config.yaml
d_model: 160
activation: "swiglu"
positions: "rope"
bias: "none"
parallel_block: false
init_std_qkv: 0.0439
warmup_steps: 200
Each number is 200 + 20 x the weight over its row's rms, rounded and kept within 0 to 999. Layers, rows and columns count from 0. The size before them is the row's rms in percent of the matrix's.

# layer 3 MLP up, 640x160, rms 0.0616, rows 41-74, columns 128-159
103,182,195,186,190,208,177,209,233,202,197,217,210,202,211,209,199,200,210,221,175,209,192,233,217,214,191,216,204,175,219,203,201
107,212,183,220,222,218,230,196,193,206,210,188,215,204,242,175,233,198,190,149,194,195,206,187,200,228,233,190,173,195,194,199,187
098,229,198,193,183,180,182,189,233,199,184,224,218,187,231,216,214,239,188,247,163,159,196,215,232,197,210,209,205,205,209,201,220
098,193,175,218,166,196,194,222,192,188,192,181,166,210,210,201,194,199,216,183,191,219,215,148,216,162,192,210,190,254,184,186,167
096,199,210,226,213,187,171,218,227,187,164,228,192,221,200,195,200,209,208,209,180,196,201,194,198,194,172,213,163,193,189,192,205
116,238,198,192,176,193,188,180,223,197,209,189,189,207,193,227,165,176,181,218,211,190,170,206,194,206,188,198,187,190,201,206,217
096,225,222,167,191,190,182,204,169,224,229,197,200,203,161,243,193,205,191,229,173,192,156,173,192,228,228,203,205,222,230,204,176
101,233,167,207,171,202,221,191,161,213,210,167,210,184,208,195,229,230,190,203,215,179,166,191,208,191,203,227,186,224,205,213,193
097,188,221,223,213,187,182,189,197,178,205,190,194,232,219,179,231,228,170,191,236,213,207,172,167,191,220,186,197,222,208,192,222
099,167,217,194,199,190,212,207,177,196,189,213,183,200,200,236,223,208,192,193,179,205,192,234,207,210,237,197,185,201,168,209,196
104,185,232,186,198,180,220,199,221,200,207,218,196,210,204,205,209,188,222,182,183,201,207,183,203,225,218,197,216,188,193,229,183
105,187,208,199,225,196,239,194,184,179,210,202,186,196,210,207,210,179,198,193,227,170,200,177,201,236,245,191,240,210,233,173,193
101,178,187,231,209,206,184,213,216,177,204,177,194,209,196,225,216,215,221,236,221,193,226,207,175,206,194,204,188,207,196,181,231
100,187,186,205,180,209,182,194,227,175,221,179,185,194,216,212,183,189,203,195,193,205,203,205,240,224,237,227,212,203,191,180,224
101,195,214,196,213,208,192,179,217,173,185,240,198,218,148,199,176,203,212,235,183,175,189,224,184,209,198,215,181,205,169,177,197
104,210,204,152,201,205,134,190,208,161,189,177,210,164,209,204,188,169,222,194,222,224,191,225,188,182,237,185,208,238,164,211,203
097,224,220,170,211,203,177,179,196,193,174,216,203,207,207,198,240,214,185,221,212,186,209,192,173,184,189,209,211,211,201,222,204
103,240,189,232,209,217,188,166,207,205,195,191,197,181,190,191,219,194,197,207,151,193,172,217,213,231,189,149,195,184,194,191,214
095,166,170,196,199,212,143,223,230,180,193,195,174,167,196,196,227,194,214,206,172,216,218,197,199,228,188,221,209,214,221,213,210
111,230,221,221,176,182,256,190,185,188,203,185,206,219,202,214,224,206,177,226,224,211,212,186,235,221,201,231,206,213,169,208,180
093,167,234,164,237,173,194,220,230,179,200,206,186,151,208,181,205,237,184,203,195,201,212,214,204,215,175,194,197,227,155,163,157
108,213,201,215,184,222,166,219,214,180,214,222,175,189,199,249,201,220,194,205,175,230,223,215,194,226,216,197,190,186,233,219,175
106,181,194,178,165,233,227,186,170,200,184,186,155,218,183,204,201,211,181,214,185,237,189,170,180,181,188,146,219,200,206,236,186
108,237,216,183,189,207,189,238,204,186,220,209,199,230,190,189,216,191,173,199,209,224,193,218,187,187,200,234,231,211,203,205,196
096,206,194,206,221,236,188,190,165,234,198,190,191,209,175,219,184,185,236,184,197,227,192,184,204,197,204,216,238,190,191,189,211
109,220,232,221,224,190,168,220,220,186,199,212,193,201,197,191,180,235,180,181,180,214,171,197,191,195,220,171,185,201,232,201,165
102,209,181,238,179,228,204,201,223,219,218,179,202,204,208,191,206,213,191,215,208,191,189,192,199,154,194,184,198,229,197,217,181
100,198,216,171,180,182,218,207,173,225,220,200,211,229,185,186,166,215,172,174,207,208,217,200,198,188,220,215,235,230,214,175,201
100,178,213,208,194,216,207,187,196,176,202,214,198,208,199,207,208,177,183,200,214,187,214,221,167,210,204,175,217,202,200,257,216
111,191,222,188,252,177,187,208,167,227,191,194,214,235,211,195,230,185,192,221,201,162,166,192,221,229,181,190,222,211,193,182,223
083,171,180,181,198,186,205,204,174,185,176,179,192,178,228,201,197,200,222,195,202,209,188,178,209,205,223,227,180,185,176,210,199
100,168,217,228,211,201,189,174,207,195,178,215,232,184,257,221,193,213,216,189,201,195,196,215,197,213,215,199,193,191,182,176,228
105,186,181,203,192,205,209,196,193,211,251,226,209,232,182,191,168,204,183,222,220,203,217,190,203,224,215,180,237,200,204,203,206
102,178,206,217,197,229,223,202,161,214,155,208,214,210,212,206,215,221,204,178,180,188,199,193,188,200,179,225,181,196,169,246,191
# layer 3 MLP down (transposed), 640x160, rms 0.063, rows 41-73, columns 128-159
102,191,164,175,206,175,229,218,201,208,192,196,239,206,181,214,177,172,215,179,182,211,200,219,216,202,191,203,214,187,214,210,243
106,202,208,181,206,204,209,218,196,201,231,187,202,158,163,178,208,214,217,204,208,218,203,186,205,215,162,207,200,199,214,209,203
095,185,196,231,213,229,204,167,203,194,197,190,219,182,164,198,227,190,183,227,215,182,195,206,225,195,171,201,180,181,198,208,220
104,171,208,220,191,187,184,201,227,247,193,181,187,183,187,199,184,216,172,243,217,217,232,233,220,184,167,234,185,168,178,218,204
102,194,184,213,204,188,221,168,166,174,203,214,188,189,196,210,196,251,223,179,182,185,193,193,169,217,189,203,199,211,192,192,213
117,251,186,233,185,200,226,162,226,223,217,208,190,204,211,180,209,172,211,180,197,219,208,219,178,212,201,180,177,187,203,163,230
096,207,199,181,192,200,217,187,200,181,192,178,198,194,193,177,182,227,179,157,200,176,229,244,202,216,187,234,184,205,219,214,214
100,186,202,192,204,210,229,173,199,212,208,194,180,190,218,202,190,174,181,181,220,219,188,214,186,201,157,199,217,220,197,195,203
097,219,246,186,206,173,173,199,208,214,212,187,206,221,187,223,189,176,191,232,170,196,196,193,204,160,228,235,196,229,184,184,212
106,168,175,226,173,206,229,207,194,202,207,186,186,208,200,180,184,177,188,182,193,207,207,190,184,216,208,219,183,177,182,205,184
093,202,191,235,243,173,188,186,194,237,199,191,186,192,186,184,197,205,201,223,195,214,183,210,227,199,227,221,184,189,202,210,179
103,210,209,221,187,197,190,159,206,176,222,226,196,218,204,241,218,209,223,200,200,212,203,216,238,203,207,193,212,224,201,228,184
104,213,195,213,221,193,197,223,224,185,217,172,249,209,191,222,192,229,188,216,173,240,198,216,205,189,234,182,216,221,161,219,215
102,184,182,232,222,221,189,191,213,192,171,206,202,209,209,181,216,205,201,167,198,205,174,197,230,194,200,191,217,218,184,176,208
091,212,193,190,193,169,236,169,215,178,198,221,214,203,233,210,197,188,201,222,229,200,183,195,190,177,195,196,178,203,206,192,177
095,182,153,176,195,183,202,224,220,202,204,225,210,235,206,197,227,184,214,206,169,206,181,205,225,171,184,194,175,179,201,170,188
096,217,199,202,242,219,210,186,213,242,219,200,189,183,158,180,220,190,201,196,190,199,201,229,209,196,197,220,211,173,215,154,224
103,187,182,193,164,199,191,193,189,203,194,185,235,176,150,209,181,181,234,212,208,191,190,196,182,211,212,181,187,187,204,180,161
096,187,191,181,214,210,210,199,189,204,178,191,190,210,174,153,190,194,202,207,153,169,196,191,202,190,211,227,184,210,233,187,168
101,203,184,199,167,203,208,200,215,197,166,186,182,185,207,181,195,217,226,249,182,175,227,223,217,209,171,180,208,204,213,193,182
104,210,192,218,184,193,198,185,197,222,203,215,190,237,214,165,224,168,221,248,166,191,205,200,191,167,188,189,143,199,169,229,188
107,178,212,215,178,179,209,190,187,229,181,182,219,216,225,235,217,180,213,182,194,232,189,243,199,196,208,198,195,214,209,218,207
101,220,203,209,190,213,210,191,170,216,185,213,190,183,218,217,230,228,211,198,202,190,217,184,211,188,223,191,201,218,215,206,168
106,219,215,204,253,238,173,211,189,218,213,203,192,166,175,229,233,190,239,207,161,184,215,187,173,217,190,215,222,205,207,222,173
101,236,207,205,196,204,207,199,215,170,209,176,181,202,196,190,181,195,202,220,174,200,196,206,190,197,213,207,241,211,200,216,161
096,166,157,192,229,215,175,221,204,232,233,194,214,218,226,218,207,233,217,223,209,186,188,155,178,203,221,193,177,187,169,257,213
096,211,235,200,210,207,192,227,197,204,200,182,219,196,194,196,213,190,166,224,193,246,222,203,194,181,231,180,167,192,220,182,222
098,191,207,170,188,199,195,234,172,199,195,181,219,199,217,163,210,176,188,215,195,155,188,181,241,188,176,184,223,216,211,175,197
096,198,193,174,217,151,194,164,242,191,172,173,204,193,170,190,177,199,245,198,188,209,203,203,207,192,245,185,173,211,186,208,206
105,176,211,221,209,237,209,197,176,202,193,192,191,202,196,209,230,220,210,215,190,254,176,178,173,214,200,164,174,182,224,207,185
091,172,182,214,205,194,188,217,200,161,216,199,206,194,192,186,210,189,219,219,186,204,182,176,232,177,217,214,192,178,234,190,233
098,209,183,177,187,210,208,231,186,204,160,200,206,203,247,213,205,203,234,190,220,185,191,180,200,178,189,200,170,190,199,203,170
106,188,174,189,223,202,190,194,190,209,206,190,192,193,227,214,247,182,228,185,184,195,206,227,221,194,198,213,205,211,180,197,183
# layer 3 MLP gate, 640x160, rms 0.064, rows 42-74, columns 128-159
110,222,216,178,202,173,191,154,204,184,251,205,200,165,186,225,217,198,173,218,203,201,201,194,177,226,200,208,170,210,217,199,226
101,233,169,199,206,182,174,167,236,177,213,192,209,237,184,216,192,221,200,192,197,184,189,221,178,173,192,212,198,186,210,196,189
096,171,197,210,176,209,196,193,196,217,221,203,220,227,245,195,204,178,200,207,177,191,222,225,215,221,197,226,201,190,190,152,218
106,184,232,217,185,211,222,210,213,240,223,178,184,205,191,191,196,235,155,216,239,167,169,196,165,180,171,215,191,192,197,216,204
109,188,192,188,179,190,226,193,201,176,204,173,170,171,200,268,224,234,210,235,211,184,175,200,195,217,181,194,202,237,199,197,226
090,223,211,211,243,163,202,207,191,210,200,175,234,210,157,239,157,211,199,208,146,193,180,193,192,184,211,211,181,213,211,195,193
096,215,213,207,195,181,210,185,190,184,229,218,187,193,180,209,238,189,181,215,195,177,205,209,194,211,205,201,195,187,197,224,188
101,194,173,202,175,218,179,197,194,200,239,160,172,196,216,150,196,209,170,168,226,197,180,184,196,193,209,193,223,213,203,199,204
103,228,223,181,220,199,192,243,188,213,197,220,183,169,206,242,180,198,186,172,210,167,247,181,193,190,176,157,204,226,175,165,217
094,171,186,186,170,231,194,193,218,217,215,214,175,233,206,200,234,203,234,183,189,197,195,199,178,216,204,187,201,203,163,171,198
097,192,180,213,182,194,207,176,202,210,214,195,176,203,232,160,220,244,222,196,189,235,240,185,204,163,215,166,181,190,155,197,242
102,235,222,203,192,217,209,226,194,209,193,208,163,219,209,225,199,191,172,195,200,179,221,186,197,180,178,192,211,200,189,214,220
099,214,218,218,173,184,166,202,199,227,227,187,192,210,204,197,192,199,190,211,210,188,257,205,178,195,214,201,191,153,183,213,227
095,216,226,232,192,214,208,215,196,231,230,191,183,200,183,186,224,227,204,169,192,184,216,213,189,197,237,201,204,185,214,178,220
095,227,185,202,220,208,211,199,189,180,175,197,181,200,205,199,210,209,205,192,179,181,185,208,220,209,203,166,166,210,192,200,210
096,215,161,213,202,252,155,161,187,183,201,221,187,199,201,200,223,188,219,214,198,212,197,222,208,187,211,207,189,198,196,194,227
097,189,175,223,178,224,186,205,209,205,223,189,228,222,192,174,196,228,217,219,211,186,208,206,219,237,216,184,213,234,182,216,201
098,182,226,227,189,218,199,222,190,184,236,216,187,185,214,196,193,190,200,190,200,213,185,212,196,189,216,187,212,186,194,155,200
102,194,173,221,199,231,232,212,176,208,244,186,160,241,201,215,178,172,224,209,206,201,180,212,173,188,181,186,172,200,213,209,193
100,210,197,217,159,229,176,223,177,226,188,190,202,171,232,175,197,166,158,170,215,213,208,197,184,198,214,160,229,234,216,195,233
108,195,181,188,193,207,189,226,229,191,188,205,211,218,214,187,248,176,182,176,181,194,190,245,204,214,167,219,218,175,204,191,157
106,194,207,199,187,211,231,187,235,240,204,176,177,221,189,212,189,216,182,205,188,228,170,217,194,200,222,160,194,168,204,215,238
111,201,229,205,217,195,227,199,201,197,211,204,186,175,187,188,184,214,219,167,207,171,204,170,207,202,225,187,201,169,182,197,198
104,174,249,198,221,216,186,244,215,180,224,183,204,215,217,200,173,193,199,211,211,209,206,226,221,189,213,244,192,197,175,190,163
111,194,227,177,224,163,176,201,208,228,201,180,185,221,160,216,227,188,180,228,181,209,225,201,223,198,179,195,186,192,197,189,181
102,202,217,192,188,222,177,220,180,218,201,202,206,179,221,206,211,210,157,226,182,230,202,219,198,219,208,202,219,222,183,190,226
105,231,229,212,169,181,198,193,217,232,162,151,215,207,185,233,208,199,228,223,222,216,202,218,212,218,208,203,194,190,192,193,207
103,188,216,202,214,191,227,174,222,225,198,227,161,196,230,188,208,199,206,197,200,181,232,226,202,175,199,219,207,198,212,207,185
109,202,217,198,207,198,211,190,195,200,224,177,173,200,204,178,203,149,178,179,174,169,195,227,208,180,209,189,180,183,173,222,209
107,171,200,170,169,222,204,173,163,214,192,178,190,199,200,224,208,214,188,188,226,178,196,173,162,207,212,179,213,175,200,189,175
099,195,244,218,211,186,186,217,201,170,188,227,241,208,215,176,222,197,201,197,214,206,216,186,197,182,229,188,188,229,147,205,217
107,220,231,237,184,181,177,212,239,208,188,192,189,205,235,218,185,202,194,203,172,171,167,186,208,201,187,194,182,211,192,212,211
106,208,201,232,180,211,152,185,208,178,161,212,174,226,187,198,231,223,210,196,212,166,217,195,238,187,188,188,202,222,192,196,189